Each number is 128 + 32 x the weight over its row's rms, rounded and kept within 0 to 255. Layers, rows and columns count from 0. The size above them is the row's rms in percent of the matrix's.

# layer 4 MLP up, 1792x448, rms 0.111, rows 1787-1791, columns 192-255
size [ 95 105  91 102  89]
[[136 110 172 112  64 165 102 125 120 107  96 153 198  95 125 158  63 125 143  98 148 164 199 105 188  91 154 111 126 145 144 132 141 159 178 139 171 166 138 119 169 132 105 156  68 149 150  79 153 125 139 162 158  50 140 132 111 111 110 110 139 147  68 158]
 [129  91 187 166  97 160 116 141  45 129  98 145 139 119  89 181  91 118 103 107  46 154  83  92 128 100 115 117 138 174 130  71  70 103 181 161  64  47  82 124 129 159 157 109 115 160  52  70  92 120 132 170 110  97 120 120  70  83 149 141  81 136 124 166]
 [140  59 206 104 127 193 136 129 122 124 135  81 147 175 147 136 168 142  83 101 122 114 181 169 129 111  83 171  92 134  78 100 130 103 104 181 144 186 145 128 133 104 131 189 104 103 132 121  75 134 142  90  77 112 170 116 101 137 110 146 120 148 179 177]
 [ 84 161 138 126 161 207 103 142 108 136  81 163 171 130 114 102 197  78 115 127 119 113 174 115 147 155  96 125 130 166  84  98 134 136 169  93 137 111 157 173 125 211  91 100 122 139 121 112  79 102  88 128 143 145 134 151 143  84 149 179  58 134 132 142]
 [132 103 124 121 136 127 166 139 147 131 102 115 203 129 130 143  87 108 148 141  91  86 102 121 217  89 101 177 139 123  61  88 160 135 124 121 122  59 104 126 133  88 126 135 159 139 126 104  85 193 115 144  89 122 131 111 157  72 153  97 145 157 145 149]]
# layer 4 MLP down (transposed), 1792x448, rms 0.0718, rows 1787-1791, columns 192-255
size [ 99 100  93  94  92]
[[180 200 187 167 193  72 121 134 139 170 142 167 118 151 134 164 103 102 174 160 170 138 140 173 180 122 145  66 155 100 122 153 169 195 185 105 132 166 116  75 134 143 138 127 113  94 119 123 199 107  99 135 151  87  72  79 102 108 159 156  81  92  93 126]
 [ 72 128 167 106  85 145 121 117 145 143 120 152 141 135  99 111 160 152  96  80  67 146 136 107 128 166  83 152 119 196 158  82 132 178 144 132  63  85 146 124 127 183 148 191  91 165 114 137 123  68 144  95 168 200 104 142 149 135 126  87 170 185  94 111]
 [154  94 119  71 191  85  71 123 157 127  78 139 124 101 136 137 128 123 112 113 200 159 115 228 126  95 124 131 147 130 176 117  85 143 156 141 115 153 112 177 137 136 112 121  97 132 203 187 212 103 148  97 170 178 142  87 138 129 157 117 201 115 127 111]
 [158  72  98 125 168 129 204 119 153 153 184 150 134 128 136 103 129 177 169 166 147  86  90 132 127 126  81 150 157 111 141 170 134 127 172  96 128 135  55 200  93 132  82 113 164 105 113  94 132 160 118 170  96 144 130 153 114 104 111 135 165 137 163 136]
 [105 113 115 174 184 114 152 111 161 166 145 121 162 161 130 140 153 148 169  85  98 107 164 121 131 131 122 138  76 115 166  69 137 123 121 166  78  67 112 156 162 152 143  92  68 156 116 108 136 170 100 133 142 164 165 146 184 166 134 171  95 118 128 132]]